From a checkpoint of a small transformer trained on Wikipedia.
Size: 15 layers, width 192, 3 heads of 64 (1 for keys and values), MLP 384 SwiGLU, vocabulary 4096.
Architecture: RMSNorm before each block, biases, embeddings untied during training, normalized queries and keys, some layers without attention, value residuals, learned residual scales, norms scaled by depth, capped logits.
Training: a variant of Adam for these matrices, 88M tokens, 5614 steps.
Each number is 128 + 32 x the weight over its row's rms, rounded and kept within 0 to 255. Layers, rows and columns count from 0. Numbers have three digits each. The size before them is the row's rms in percent of the matrix's.

# layer 2 MLP up, 384x192, rms 0.129, rows 203-251, columns 96-191
101:138078152098124127157117168100103138116099170147187196151148148175217081166177115085157210130100112211094131124147113120146119135202143147124193123112169104080124129095100126122103093080155103109148129176140117135109119107080171104132081115072083197101152131146168120107109173098088042125
111:063160127099105135097099128139101094107165130209098145095106101095148143137094167180110173147068133124105189097145136124181131138172154166141082103169131125134121124160157134133145139125104108126197112111117104089138147123185146169098140121137124127150106114116195158123121130127131077116
101:150101117139110071110122194135123144078101194165168147077139129064169081105149178178127125095086149147162105090159102118123122144122090120096125124125192066094153155120139131149094109102141086105161113151132108112060097160128093133103121103122152166176108165124137061140142094121089156133
099:176095121109149107199118119114106159193132140083186093086126157121117175137080106068151098159135116075191123135170134106097146132111162140111121088102093118142100097119105088078117127137127108066113143163155107055095119148075067181149145143221086110137144114097121062102151111130154108094
099:073173152123193149066082096144110103139194128168167093213134119128121153189139121106145159118109150126103110135134115168149200144124103088111090164109099132144095124094105113174173140108142111137141197107104120125151130095067163048104124145164119078087183143125152149083103083167081107153
097:124180136106151162112085145202147184168195114097127114090107123138124153143119106161129162135123095120108079161122139101156095104089152120152115123146164148060145097100148090134095136108125084117071100149155161061148098138136196122151100098167164128142169152120085101172104116115143114123
098:138077095119120105112143184194145097172151114116079178143091141055135150120120108130141097103145106132147063140143135170183130178166129174138128147133157061125191097122209095174088141103141158082159178173171100105167114158132141128163124049099085155143173138120135123160111083116116111127
101:051157133088074176149059112122136128079104125107170156138105140114143138132153098138167163091129143110090132126102114198160141080192087156101101117149113150124154155089142109132174091148147092158095131070135110144082135089208076108081141145066092157097109126110104071127170160078109160090
094:188157161145138127132170132123021140135080080098135135115148163113204153106159166083140079152112127121156154161118155129065109157104075124172059085140190102106145110111101156197149156129117120085121132120108077111086076137084091111155153143149113070080172105119172093170123156110137114119
100:119127126143092058125145091112134099151088100181202155111086094153098122128158141098090116118108150107130135092110128181140100117169094124108165095097146125081168173143128183066147079119117133212066083125038135163138108125174157038088138115126145128127135127136133090127140091087061127131
097:129128140052141146150180150180094165153149141159161182079135157127217130103133122090173134102138115115184071118098111110121119118129218160138115127074161172134155081095053158116142123081116111127154122093118118137150091102172199091075167140133092154106111140116143117116143115136097136140
099:111171146107071115079095141123124095089082156165158109079104123095108122062130160108170186152059159109113107170137101143121142127113136132204116172136160143142151192106147149103123132173148109147111215050088077145136126093179165141116185177139149144146152131085124137184134140150072120105
099:166133152175134113196130085146109203108132165151132111115123151062097117139182111098124089136103153118064136151127158118144115148141113091069140132122113148098119156105112143104155132093113144106113118084206131166125107132148119193148126141086150137172132121159149134102167106177161117138
106:101146128141110100192127085131155161144163108167070162074154091124162101151157169094240093054217148159141076157124126106159166147088128126145103115154174171087099099106132179155145139118077084124087093109085107167081096129072170111143159140131104125087079122155127093140141139175152133144
105:216140077173156125141114129139148125163125078088140148049120127103097102186105137127166154114156066133111131113066118154151094088150098134084108092145141120088102057058099110152175111096159143093129133099176102168123113126156145097091071111104115084143096134130162159181153091152141105151
098:135113166160168146113154118078218081123115149096128155101132091148132099104092109157127144163198100093090116197125109102133120135103132149092093093131148139101088119112112097090165135128099177124094139127118121145126127061097097090159153141121106120130156112172117152163154142145125107144
095:155095064088127116128150093135129139151169142103122122159135112117094114138180139114126123154105137140150107183170112162198196139088185154145127118087163124128164155088118124114110136057064094150141145161114154089139084110117097106072104169103114103108198140123090150112130169082074130171
106:086114091176104120112106102149138117111116156112138128126139131076147082165153181117142117192119160127141112163128116151132183147142104178113188107065151085104105078129115088086146104139199151136129181163162166104124111127122129149079124142107115123151126107158084086129082104104129098139
102:081189116063110096092089108123123117138079093128095189199145120161174138149065111148155130076180119166135133134098146181145143150115127082140133108160144125121150121127158096091137125086174098099094114116158128138114074116132165115152168135157158144126127110114129132137188146133117120158
093:149109168113148132109065111150095132122118131082097101132175159136118058106080081138134117135183103109215111190159129108142144095072079154183194119152166137135147156140108119118085149107129083188097110086123130101152129115156136113176080135134140105146131041069079152144115132142114117100
098:157107154100078110152100176079119117135144136101099118124112095117157127137111168143191131147155138096182129161083133116110064117137143051094096097083050159106095091152171125143130110087147130102168106208072111106139122102122133150126110092111157083180144165140129118072158085115096163141
094:069185065119158102161104097163119120090096120153116069152125205105192083157153116174185129092175110096156155196120093114184101103115164099142070125160138096175194125104139167070142158161134110087118164130154093167083086067102133116121075136166085118084147104091188150129164119083171122101
105:093087181125106140147183077140162123118128166174166149151124122102094133187106133120192100152152123074157068166162159131162209175129141169122106111118114088133155094187131102076163110156145167160125125145101163068146117140129126118142102117154072141159151177128123171176136110072132142160
095:119190106116125131114145119090129097109113150119100162110073184082129122153168147207142170102157066142138173108151131149156112089097168108185154160146133088136160140176185138106100099103153111112109121073139114042179114155114074139111165165106103112090127147141159156188124181127112136131
104:119120202091148098108146094113117114132110078055106136090094109175130144184141122097121145145087101146164070162186103174191163142139129088142144109094129181123127078110125144125084132145124101140138119145119080125147087094123171132085099107137180086139095163137113156069136116153024111147
107:165164118145094138143086161168144141117161105145149132073134132114101139098139102111113084128053120138080100122103122114090107114151148109120181127047133097121249180135117107133162105134133151134138183139145101114193136147113116053114118145128188080123083115111085161113184117091137156205
090:154169196149127141120115131101162154092095081093098071145146112066144122194092109130107121081169146153123091143092139172146122100153129161101114156051120096146175222100112101196099105107137087132097129103088143141035089137151123132123130145115128169090155153148148150137162139157073131122
103:120115092131102149153189165119099166111120180089110136170095151122101130110128126111113122131137138066115138089124095119175106136142135096125187128108124128181125141136101101091199140081122161101131057156080115180135174119074191166131095135127175120110087127125203123204169077125177093135
099:142164160112143180109087090130109092168100091183159120148158080162071121108082088130183107104136072133130121174158142125111136115174102117185114105131094111161101111148056116141132121128128121158133141122147130143082081104119083134135082106110207131148115137119163130157129142123104157196
103:146161108105144110138093127139100114085116123134119159179138110102184105023078124098127094182117108089069151077142123127161098149119179118120137154132133106154107121138139123142166137145114120151094136170094187157165154104175130118102157082134088092141141136100167155143097149168127135159
097:162163093143069101164150084166156142188116134132128126095142112149167135110141157098132142141139083135152150101163234132161104127018173163134175108175157103140223139120098129152072175186118139096136086124128134060095070144143113133137109095126135102182161137206091149107078173156114170118
102:151157155136097107176148106097109145158167116157159131130175105149104138120097077074077141110158171135105129095136147177060118143192159147159138093128092125126144057171126109157152118098138151121141166181093149087062127165200129132121116158095188155150149137131077089160195172081156145092
104:115118142124097165117161099144121147140074159176125117113175144168139148110125155152132141135105160092162175170117126138127143130100139149134111090073190064144123105154053154135137137105163106110171079123148169112109124175126193138116180121131165104077157140153084097138092134103118186103
101:090175173215083132096114110140107177123123105095152116157155134093106152147106123153145080123131145075131093164142126114140084102182158212147102089073123129133136170030082132106153095118161096138098155076150082134152113142167185116120151127173148118087098114120147065109157094150107134097
098:131121170150122078100090164137068144173164149126126121149173117163141172128127066041118122159141154148122158113154144163183112168115053103156150107123080106140164132168109175159122129145075093173158137186118142150133141140114081166133127080156127121171167107143140067131084146116113192082
097:165052146160132142108143137169132128142141101115121107093145151164127133138115091086101186155148120121166162152140115095119095152107144155151129114142062094135108107123133147087117133159083181159139106109086081075132143172091075156066161128133064153095123119170136195138092159162083115115
081:112078121145114152120097151154141158139104176134096172175115129149088113122121147139121180067060209054204140111143078105175134090127109191161117096070139198178168110136113084088091131069142133117077055110108109204086082157109128129101091121116153161094126089158123118125127097143117134121
104:196131122149083106129125147158121143168075214139148126114114194145143061107096109080173119186145187101107128179123124116149142180072164066138149135115116145097120154185079133103096094187178171141103149099166143141146122124154135043124154114145166138165094158168155115114107095147139191148
102:115127150136117118121174133152109165184121146098139045095103099149116108167099108159149140070091088124143188076117114101149140126117177155147105114133091115144129121133079155136127081106121178145142106176096111175165107165192119144118147098102140136119170143155122165103155133105132164126
099:058129178087133073189118107096095161074130157122078172175158117179074120099128119091086125050093142136171116118095154164101099115161096150135161124147116149124156180147128067043104181116153126139155114068094145151080164116147114163080114138146096127108096114141169116145101125120136127100
095:116127119149131148116159147096112110087127146176144147061117091151187069114092133086166127143080129137103133063108137174118128148099161124113079101144075134107123156104097153138159086118105149130178116112169126141101179167122179151121151115111154145098129075205140090100158117178149134085
105:094136118172110150151137117196155119141087095136167133114155165160138135078089105111094120151153164155116100074190146145144162162092125193106153141161096171131140106099147141091106071121069119147136115162152158142155141173112145153140173122121077068095095102118132105134095160167111083169
105:124133121120119136134145059111099101164131126154116122152110134113136181125115159069109159167097140113090158115105132128167132155099141123107103206138132138133153116148233072109130163155147153151102086154109167077111135135129131157113121055183103090084120149124147145070178142213172208160
090:113180108129148105132142124107118111090074145157120135144158126110116210180080171189090133075131113196126167096107124112098128124086088164063116168113153069131087168121124145126150112125149127154138189124161162089149136201117158113151116127141123179117160144114111098146134083128141154125
100:143119147171127116119124142132123141182141123142150099159132106125131158182128163073057220150146123169157108172097162124117114108135124150139068173153121158099048082170185123177138134176137106140152101156116153099166121110115059157102101116111164146152136158171115104163131085120110159138
098:136122156050049110101103137113130150141143120134123155145109160149129083135133129100141077098164123164173119170101114122127149123122144090095154131139112161108117095125140175186110077135091129103129054135130150135140055097118219145167167131175127198096107170153215157123139120119056162099
098:134188100125146092163107127093119085056134157094094078165116171099116095121122129134162145109114150113079145110145096169098166131196058138147117170175160107158121092114124165146125088107094129177151139114110103072058103143181105122025128149107105105098115178119157131120063139072090087176
099:107154110165157091140166096094188093097185174095094139139127141103083136168125094134112181112090105027156156143109099126141117124154121127140098129147171100136098067129132086125115088172158196136074171099107086143068147116133184157152067167180095104047170112118128122117193110178198126201
101:147125093159140131132163164099133136126065126131069161095103105153158090117164094158127110121066088122063120140132134103114099156106111081165099154137103128086176094106121141160139120148163107140123183170205115134122170118111090126153063109104190134090121154161108171142158126158142088108
# layer 2 MLP down (transposed), 384x192, rms 0.118, rows 203-250, columns 96-191
099:175148160165150155104144123204056094108159120125085118119143137163076112139118101104159140086116111144095144147158000136180101210116165117136198111140148099132121102162100183089088100128164128098147121151175149161058142111171119172066162144141070124110109161110128136122096114111158093102
109:101132132136104132103137123151205139097156096107105105135140090149100078109142146149147091145160143139105121166167242144140118122131127129100120119138074189173084145108135109063144130147123135112047101160118119146125166056165156104140111062177118098186103153088118149132178093077166172140
101:109135098111109172107104189108116084104173135174178121126171123129155122092140170136112173077126178139128102197145105054127105185162113135116114126128140117100085113127135082165081067117118062097094085188144095109144130126117143098118098158151137122163135171080124080082126093160088140137
100:173095137176137134133113092166160076138082112168114105111169104145134119083145137176119168133136164118121158097133198158105089131165137165063124123079207151164122127155102113133103140133104124158107133032093087102084124121081167136087126186110170147140143088094117096190148097112109147163
101:175098113135119082191114115172162124101128097121106132111091185176100075176184167109171148103097137105107089109125200087146118054208159142117151118135160084161175181163132118091119159139146132171115066102128131073147099120150135121106075146103130184160142150167154156176168147127059122118
098:121105176085115090179101067143133149124139101149160154147131144134127156095133082124080139105147179103115205078157093174090121085095197117096099151127151173135095178203162069112118146125123145117172171119157127097119164171119127199112113131121088079070105089151129142172066136117135163098
097:131174180188124141116125134142138149127142127068116114144133066113152130123195064147133144145113125043120120095161212135112137088144102153107187130140108134025087167099137119085125115172098133101084162142086143123126202162154145129176158093153142116159093147114115137102169093099157123131
101:078108152165098181093106159099108138130113105162134159122112111084088162145160157211177112110149115130169085186097042202070171133151126123134088140147094100199084119154160103156105167163163147097162096150153090106090118059132139103113083139176161101124140104130132082098149138078100144135
095:088118133115190154135123128092154151128234167116103138112091071113109089167120167096108171076118134131094172105080122153063130073141098123146070093143140086150165133104105111189116179154117154068089143133144060106143123100112154146141098141108131113136096093126099107073148162137087162161
099:075161142165074092149120115109131164118068111157129100067146113187154108088112085117067213131122181096076084168095018137106137134055088156181150089136177061093158151142133175104124076108143158163136105091089125155164151160143192131137099071119115093123184108128122121101156118099147179139
097:129114098117101089099140082166119118110141129141147147143132133126178108116139090120136081184123168136119153085200056103123170169118080173155117127116115168184096149156101133136126189105162114107128178100113142111068161156110157183118135118143052185098175102096087116196108107077112160116
102:094110201086108081126081094102142087116145101110131108152078091089174105014165156074198122135163164126108120179129207145178114074151191100214130153157121071133128125109125158111135095198099132111118124146135140116149141133147122109114140120123131141129111096163147162095180169143151168095
102:101094092139122146141110158131092128115162133169160108138124151102081118162170144093132121149122139179105191187126215122222135149128081075075142169110110165117075161103184053098113179136158093109109084128159127126099129143122162115221112148056111104129181088128115089149161131091139150090
104:130094165113142095157130153103159136120179133174118148181100098170112154060121127116126097119193145152174126110170102143122095167148148108111158115147121090099122122096157151157119068161072146149171054141128063172117086107099194173135154194129094178170125132154114099138157192150151054141
105:162085118111134068117169112095159108105141162117089067071109079124115170175111095168107098105143130190186114180120080144077121171109181175137120130100137121143097101090114127110128154126056131170078128139135131093123137105175148130169132069177130119159180142216093101134123098123100162112
100:123130125133174122142085090097125110157126087150136156121145110128123143152171058141129134153155151146122168138136101142057151158142097077165121147063062116116062116146111108111089153082072190170081122156117066106128159118099124113143196130180153091083167117161087102137150104133156119168
098:154082081049094157124146140122118164174123119146126128107099118153125116108177141154112077137118136152229170118176042075142145113114182139101140098091164160152138174118045171139103144102139169088096147154140113148131048105095119185114122142103155108128125154155183140110103144155081159108
107:076168093147138114164100106190152133125084166191119107174153147093186122160112134106212088112100113142159127111117067173157125095160068122132181135116142203110132106115116060084163150128132123127130205108116147104101141127120152178087046132129060159098122089131122103110080107135131171129
102:094167109125136134150162116202115102152106177134128143155118103170172150113102135100163070092161116172155119124124176124179093146162127086116130133126168128069172121077137076103102114105155133097116143111213126126131138147122105062118158103121162120130117111176111184176170166169086111131
095:087097142074190115127071107156124168152124121082132093198144182145135145119078086134153140126103117150192167130188138155090152144105105089104147143215176140046107126137147117098107083134110110064104136118157177120140125140174150146149105171087071138157144122100168098097142174167130103153
099:171082091112167099136130133131125148131132123143106126064093133072139093141158134156154088174155119133208131115079068138164114040153090087129168099089168114140161111085196108107120168106172112126159118119082125134188104116124156174139130060121148095092154135098094131120075136148079106134
096:144127173111155117139111138161125125160157129153143106126113161163073125159176108123156134134119131176181122085128146108114189153108098108173131144147128144161144137169156094061139147122161087163087148119130106176087112146078129198106131178132144087155128166170134141101181165143118153164
104:113203112090076132108193140107169095125079142158133125095127147119117147144135180175160135054160143095102090108125069081175150109138088138100062094177121104085132115177154126125129164118121120135166108153099123158158064071149155111192040125129107095155165161139071083152138060096134079172
098:118103114149154123146142180104121129156092120116081123134134104154058164135114135172151152108151125149127091062112225133181116125129135084100091139146101198174109129130148180178134122139105089125125131055132107142126142126121172078128136099151090110203103203082181080112127131122141178099
102:131190110088131095108119084109074117128147104157141131144118157146049100091137123157144048167063110130174185120096111129111116147109140099122177117099168121128114110086067126095144150128138169066127145189126172138110075083193110158131119105136185127122109105146102110087163074121073095119
106:148051110132186080098111149125188127171130114142107141141151175099123159128121190111080148102158113124101123097150154103091090138111188140118153121158049163080100153097114141125120096081116104172083098119086170171064163079151160090142102105128128167175111098099089082186144118115124109078
090:123133086150099137182149122159142135100115158175130160113101112135108125112098121132123129080101145152095184067136162122097109148132164094125093111092176161156139126144095157150164112119092162195166129128126162192102108033113123121153087161080114179142140121120163153055125175141157128103
103:075123032150120116055155141152117142112140153118097111167116072160109139148095122101116134082095185068109120127131216126185129168166124075136204119101127189096091154145117178167149147153153145101164113102132139129140138099100139167163072048124205139125135099112134176194136099095160111100
099:123089115160091104128199130093094149080154150066108177043113077117194129179117096105154117122116095103012147127116068136100104122164145101080131122125134111147131131110163144154078124129142110147144167156108133123077186128140161116130110159133133128063146151176109178110158115101126105093
100:178181077172072168130052093124110180134118089139124111113129057070125102074161109082127082121115070120136115164129107194159119096151191110136129109143158165091123126132138114149158089140090110152142084205135145107159159184147143120109128155048149126105082107106114145167119106167108129131
099:066165167095143157140117122118098095113131186116100137090120174077112081152143154143102146057108205069124126130051004112169150136151129132145145159134143184139080142120137131144189104124080125163100127143198101167125137078132165112134134161127128062071134142126198150151119132184152097103
098:176138154139116101072084106160187082178072158150079150090140137127132074128161138086146150111157122173105079115110127165170139103130139176125134180142091117123193079168115130152135110096115150147184117147113100112150142135131182113143100119125185198125161136181121154161127073081170126149
103:171153159120131137103135136100171107036147138144071136129141111114149163099150165121183135132173123156138101157117128106155143096167129185101148095156171131106138118108146160094133096086080130098122201116116211190122143087117133131135142155146079143086168131125150165069063140083093094181
102:159137142120110091128128132104060160103110087134122101070145134076111142125145099131098089078137129142152179149168164095122061123126152147153102185103141128138146166152112089119119147151178095076125203153152106185087181162142072138080137152117083130095174155154115074088138146158123153104
098:084160133103182043127096102167106110164065151153174113199143158126080136134134091088081110127123122148122114088114072111164146107118090146120100169224100136166162090156095135184148059119136130111120127166113157141142090127100072125134117148129102137138165104126162137162137077110158097140
097:099121167129155137157170106143099150132159160125170140142106167092139113065129130146104135196097150092154156098141014099118135158070122144112102093126135115146102143088174180134149114135138069154090082073195155117131151097067078153143090172132127094094089085100149141108117127160085116158
090:102156086152157087159077169119117189079132120122155186098138129096178111087131151174118116112117135168129166090167031136130090149123107093128124090120125143183144122221165110148110135131174111143182118110181117161074177108113181105089086103182137126151127137149146113171139131132125069150
101:108104096177168128071134151153127120177085088112099115153176137105105118111148171163102071131167125134145170102105062145119167115108121030095109169183156101105067163095112140116157206136125166110096101123174089174120109104098108077124096136130102110114171098097083096132069166142090140116
100:102144151089104121185138123156151130111104154122129014094098091157140133074122168116183078077143091169128099096126156153108101149125074136229106111153101108122144086117094097079099134105148184125143141127119089159123115125159150102117111088172152155113146126095079111072152100121132179099
099:150102150093045085138124097136179145118121172106115070113151114131129072114115153076104173112124093116101082150078140137146132161101111128104121157142214155178205155146158078153096130154111098136144147155168139152120194134142145127106162106108181136104120136224071136142167117118181113114
095:066105097167179129128065140136077168069103071179115154096153092119097113124146109119134109136097076176143120156125072160106149161116202109084113125112198111156098116134103178095145110139130108112139162105132180170137111145168108154143118095176108143096177191157210173112166151172146104113
103:184120128179092077111155136163101096115108148133077089137146145122120082139105178116168171127123141162133158064199014138194145170087160209136159153104124144143127127110163218089121043166094112111136125212149151129119072136098145101151084190178092119121173094112110137134119115142128106113
102:100128159112076108136127166150124215129103034117163077087146128171111169108124095188109148106094150148162097119126159092085144134151103143131160055116113121078081157152096159098136107121129115147114069156176141186136146081142095106130152135165225089114111169136102129169163131129109057104
092:117120139086163206134182102152124170156130135107162130111087177164173166153150135121088156180131150116185176118170128093177102156160076188170153102165178138139201091131091140146097108113131093136124071119135111114169163092165116132153097151057047128137100143166175139167124154164120128130
103:118107099121129100141167109131128123148135141114130075167125095072147176175127122177083131108126148110160104123057155151086089121157125130121115094129086107079104146133162130138134154091124131142089130076110191146121159132111045182136126137145079066078114168145083089137166070103118136157
098:132083102108097167090088092120071132123190106156098147202155047185133152212103095069194117082077167185149071142135195138121209139140141110162098135141159152110052118094137138132141105137094129108109115119124184156090130126146186116067113125114101117117113122083115114146174137122088110151
099:172071131132146127121187143157176136119108090128188136171158127159157140079133133143122159086149167111174135172142056091100200113166151044132160133141089091126166130083068117131128161137116168160143103135120161086111113101183146137158110151134134159133114135083152124154138144139143092085
100:094076150127092142112162190129117127170084168110159147198117069116169116093049178079147156162149105107145183166152255154143177112097113187136129092105169150154140138136139116144117129088103088156110112103096129112176124144173185086173079155111150212165158136132122134122089158126119109104
# layer 2 MLP gate, 384x192, rms 0.131, rows 204-251, columns 96-191
108:088124137156153090123155114069143142121150166122112148144155124150146130110128132130148097162100214106136150122113148134151071146075157128132129074178119082122094143131131136072089096134083190145146148122113145165136073102085109092176178178105099178148116162069140076127157124143030187142
099:203112152117125162139084141134152082125113155131139157147196073091169163155062153133164175104134141170255091123144154118161111123134102164139117134124148073057145092058118115159105098121088055127237122151165147160145106141119090128132137150175165105103160078128143103097078107119114174121
098:103135193096132126104133098108126113117139135155105106126072149177139150128147153143120143117128132043104103131127120088100161112133080169122137120111166128144101151174081153141117152135149182135139119130128087138203151125097151119152090174097102182131162165139153160114071114164138154129
098:177123102061081149080150077095149117193100186121094090132128160119191087109173089177113069091175151182154125113111103097087110157118077181100178184189121147144146100174137107155128077113144125139123131167149155152119077109083141098153141123148091136076152118103131114101164145151095137148
098:135154113106196148119144105114114128136186073097164131096128144102109131127129104139158130062127174101169133188162123118137116098140157130167097190147169130128089151061163076235155129076102151123110135104099105138105167186102128078088141124112116120077168090097167080159115093089128179131
101:130154137135184152127114099084114106091074152122170109112181131153147140160141150131093136119117157116125137127141139079118136125097078116108054122152150113076144177180097195152109148109088084097169126112183141173099100111082131177104078146154097159129165151142139087050136104164160156127
101:169125095101115102181153157066140064128154161125184141109168144129161117131084112101075124119148184112107144145124159104129139084108078147097127127132149136096111090125116121165132111092081154103124164094148129124161177142077078090105138167114154125093151089119089135127126120137157126164
095:147153056179143123151089145181131161129115074130121094168175124108154090112107143101091125161124104152088155161090114157068139165131149120122111119120098124090141100113098119134143086157110117193107116159119146108112114137189043130166146122197149080094155124065174118133158159120078143124
103:129136093141126080192136124129146148105076099113136100137130143150139114157101146061156151149130148156175069133089152102159140172091138123112132164144139133113112122088179095151179080074119174151097112143075116080157155132141145146135085128137207048157112100095148112141122150088091130097
098:066102183124146109140095136090112098121182126141099126118151060085064139151098145098109175119189136132119139135173140159088113113181138091113126120101105163122080125138146100191119121146124144174113175130082120167106079143109085052128174102120172078150105116135154113089156153165124107107
101:139108123108163159149148146112155113146111105161115155124097097129130164208097129193074087112174110118133113133133139149091079117095098150065108114062093180111164118128086092140078183078105078142123115135174165085094123175149227117140105073134105162132171138120114145135060050124081125115
102:090133117161160065102133131118187116099174179062144138111106131099135116146141130067151081128221127169168111168081125083171123132130124168189127090176126132086122099196131118133144113103125137101138148165076141099108046161168128116144094155121097109109132147134058106162078093130148167139
103:097135116158082023136143106148181171106143136055177180106117102165100112147159176078131105114206131148117109086138150144088165132109070153147113075088147161092107121147148158128108113123153118124073173151147160150118179124209131142126143112130103120086069161216121143110125128146150080145
104:105121141114158098159144107098129139192085125131108030142141088106134127102132150149145109150125192148130112135098129105096139103127119112151106144168155099108154183081184116118111147133151118120070094187134140147179117132104091168110121157168066108131122154083107104145188104135111157091
098:127168064094124153108098119061110119026124134090120118166132137056132098121094138093165131165118185130158179130120126146140151161148125121113105163133167131150167120149203075108116098119187137117183105080103164096106129126166088152147088191161160105179100128119137131134094168078162107120
094:122141125073095063154137122167141117169114190130107117165120163057195132144168189147169105178122167123183110173183121131178162147087131151121133137156111128172113142109071139095140120096088134186137105151123125118121067104090116148090123162094131111121132088172112124129124101121087133170
107:152152088102125149145108078131148124128137135169136124154124130088205098101055104117159069137097168139098138141128141129132207136084103106088103129149129220120118140108145091101156134120129118190104125090135204083123159144143142193101126105110094130147079079167139063120113127088077050122
102:172130099151092112168124133140078099123131185099128152139098082115096155130151125170148099101141108116128107082165113124132124098198182101097205123147073159038092063135163130194117128096104069110170144160137096184096137149115105116129163054132077170203116127137118135126149143057138142100
095:153161130140187181130128141126141166147133126088130155119130120065132076102072099128188102183139155081153097153109118176150145110090125127105085084069139106046144128086128121095106161165147179138138148201116113150157116177169187105177029145137106067140131116135113118135135091153098144075
098:160137126098138092168111117129152160168136121151198081177168123135112073115104068132139175120127061099133160123183143182119104166152124110114169174143130121148128119069117143104128090110192162176097190145224146086194111158108117093135110148114206094124151110170140084094105124152118175107
097:116128114108127110144142103151105090114173159089136113089129107083139091078109105101088155167160180154078112108160119172146179163176113159085158089141118101117135145120148124131095057139065174099160157150100098092141138138152098117096136141125101149237108097094141125111140169150158135148
105:121151140191101117150106096124117154148110119129183170150159123130105106099109084118139167138153079090164101100114139142144135114110142147087153088173111154103145121136161150160133120098165128149158135182112116137136124146125142054205163087156058112167178109114155123158151196056120133167
097:087141101081109158132146101113150127081127099159171091150128123114158110118151132138147158115151160034140122166159145091132089147158053115057110139150124142140168105050143133155166097124188138150072108161119134088190129106100136149141123122131173169112036114146057086165104114135094077088
106:096078142159074108100176179081114124120170167095157083103139124088115163084103130088080151162130159120148182166174111180120172094074126170079093083149156119096090101118142154135112137161169139164151080183086123098119157198165142184184120140104149132140065137165076108139120161179139135134
106:125158097106107105113177098102151075100200096129125127110135131113145238112103145100117125044139183172210133107112128099086143144176149128078098155086152196138145121124159119154152159100111141114149161188179141119155143116136128096125155148156078096125084171150129093130139153148155119111
091:112195144131091124104154115191137150159116114107173147132128130188112193077162111104203123110134127083139132135179142126125108131079177088172137153142122079086149103093166120102139170148122110151076144200129138062155131151163181123161117058140138124096063140080119110108092188123161149100
105:153106176083121138179132153073166096110147118121140068119099157130189151132090105156149113130167078161164149122170107135090136062046157072083109127122058139126082126122122088072147117138135126144089127115127129151187108132149109038118127151138084109187092125132109125110164111105062220123
098:160185117133092120074152122106130152109134083127119163187129174149172117122187080115109142134103129124155127195147124089134109108114184152139146039152107123124145149146134157068113141141112147173113120157154119138078141126140120177142139105125187112111098152169190065077145114124140121134
099:104162091128167121185102076093113149082088066110105144174142098166122086120049142145074117112193107168139109215092138129184113135137150147115155178103099129081121105145153135181160104134132093132091114167137207092165150152148080115111104204136146129108123116115175166150089159154149150162
109:168124064184131113123162124134148121157135092130155150157132144116159114089162109115181091207119060131155164130205165111114083113104160158169123136111144099151169111114114138111060202168152097097136094119121155113139104164147128157109159072104130163209131115141072187088112104101126154122
098:179111157124115117109133142153151129105092114140101106161094161149105093133124127145083081159161110187153105119091131132177094123120130203142106130139081104082143172131103127114085091135096159096174124181140119094182133161140121093159083173098190108114137124144094150114142087078133075143
108:098175074202094092100105061126156104124148126109168196132130112100165126101150148119156184110183102088195138171142142123155143127130119172133104133113164109085106147129119133132114141113077156119135104141145139194183135145147153121122125114150090089125143084086120127127076065105140101134
098:090186100115127150099133157144158115072095130154085126128123124127176123130096111122154162177161126129147154174071132102114205105128168083186108075106126112138123122150147154105129084179163149237062070126074147061137084147096103111145124157170113145152136119063132183152111210135117106141
099:119143130107144080142219122078113102146108122122167054155125087183099120111118063099141153133141065149182138117131115101157130125128093164125106146134105154134139119168143091159112103141115111200103128207155126125186117135145045076144140138105077196128113123134117149111082164075143090078
100:058119171146196122172152131102140076094156093135132141147155161142088158105071081166165122071150102099166075110166147154146107086143183158094117117131036117153177161144197128158133096084158156155134180150125099094129123157090142103183097148152130131148184104124195101109188126107201160137
086:114211138108201147100150143103154080155107132072119131114149161139075125126128093086063106165135120133085108168085121145194187146155091084101086107167116088085145145065108148164151169124046105130106179142159139191146101104128063115177148138135123058123148130119112131117124140146118128161
103:126161061102178119114114087096108175125198112173151112168100156129142131176128125150175091145182157118168113122146094132113098169062159239137103109179151104149141144125165138146083123131129169150060102058108208150046131166106116138164072119156084109118120152167068033095154149142151143125
099:079161154124092119103123139143109119158103077102132100103129136157116161128110152085189094122139137167071104083110143156074133169064147159190137075193098114097102137137150127116098110147134120159135198156120142101127171161149172124125120119124180207137131170137121149113186164136166181058
097:141159055130142047136108190183142104084084188033095101171128133089088144142136139106150133141165162142087108097145150156190138143092096109111127089147162172133113141121144139135138129077188105102172127130099126094125128147136113105113109078148116105125204104117132119136119112158079202108
097:134189124160173148103115140098123146082145082096146165150104171091151107104182137141121061143158071161127124119140118116126107117122141112123130166121139108100095114111150150164118096130158169116138118163183134110105137124126067173179081153111072113092096065095092228116134159106113107145
105:145185089165156101146210154126169103123136039144139134133129131084148130144120102131047107119190124154114133178170153131156076207227191170142156185102143109138088111098178150138124060142120103123140112162128137156105141148191128173141120091120071166150169104110161118163138138114110098147
098:092127111207186195113192086125109157124140162031074136112143094159153087132151125113113136105150109140160132140120091178164126101184183111133058154097158125131161113139164107125121063076137169182139119132102126148089129119161120120164102131128060101131160129113177073132086205130133100135
093:125163107107113153129162109147056112132140135093146113177148142055146141164109104113094145169072135146144147152140087086098127162135079124146107146177133137142108140167081120168145186134144131127081055129099113122118165122118109141215046070108141138114157113129186056114162136165125092102
102:107138146128097068146129078109138068104167112072139122144128102129139108086133117077111066145158121175117170164146114169112140123158137144084136159157118122107102146085174124099129127130113080135122137118132105087109180089162062161159134126134092169124195131158155181129129131133106092139
101:129100069170163133146179169107152086172098120135171129097139105139148163112113154195120137171175131111130098069098113171164101171109166144100126058098142082115078093117128101128085123143126092129085128096150120183135131146114098103158112122132232084179119154166131110093113142157147187155
093:164115180098142137097135151136111148110174076142112119169143137158161115162163146154113118072106132097091163180166132149102165177162110159129158198161152108131056169112167098140116138120131160186106186098172208141096121110119191156125119042098173184064153153175114106171141120147113163158
100:116080182095149054166075135115155102139186161105092104122111113115146141108118157158067098152154144149196117132174143124114163116103120125130125126116080088151123173145130131116111149129127129143103086157094105131133141161114042137141081099103125095149106061099106151167155102130142063193
101:131105126154133092150089131133094122078175127127193178122050113098095139150055168072119111195098058183135058129123150167089132102153132128125106050121157142153058150183125089135095130111104212160168153104081089156154109143176118135113128042115081122182162177099137159096099145113157184109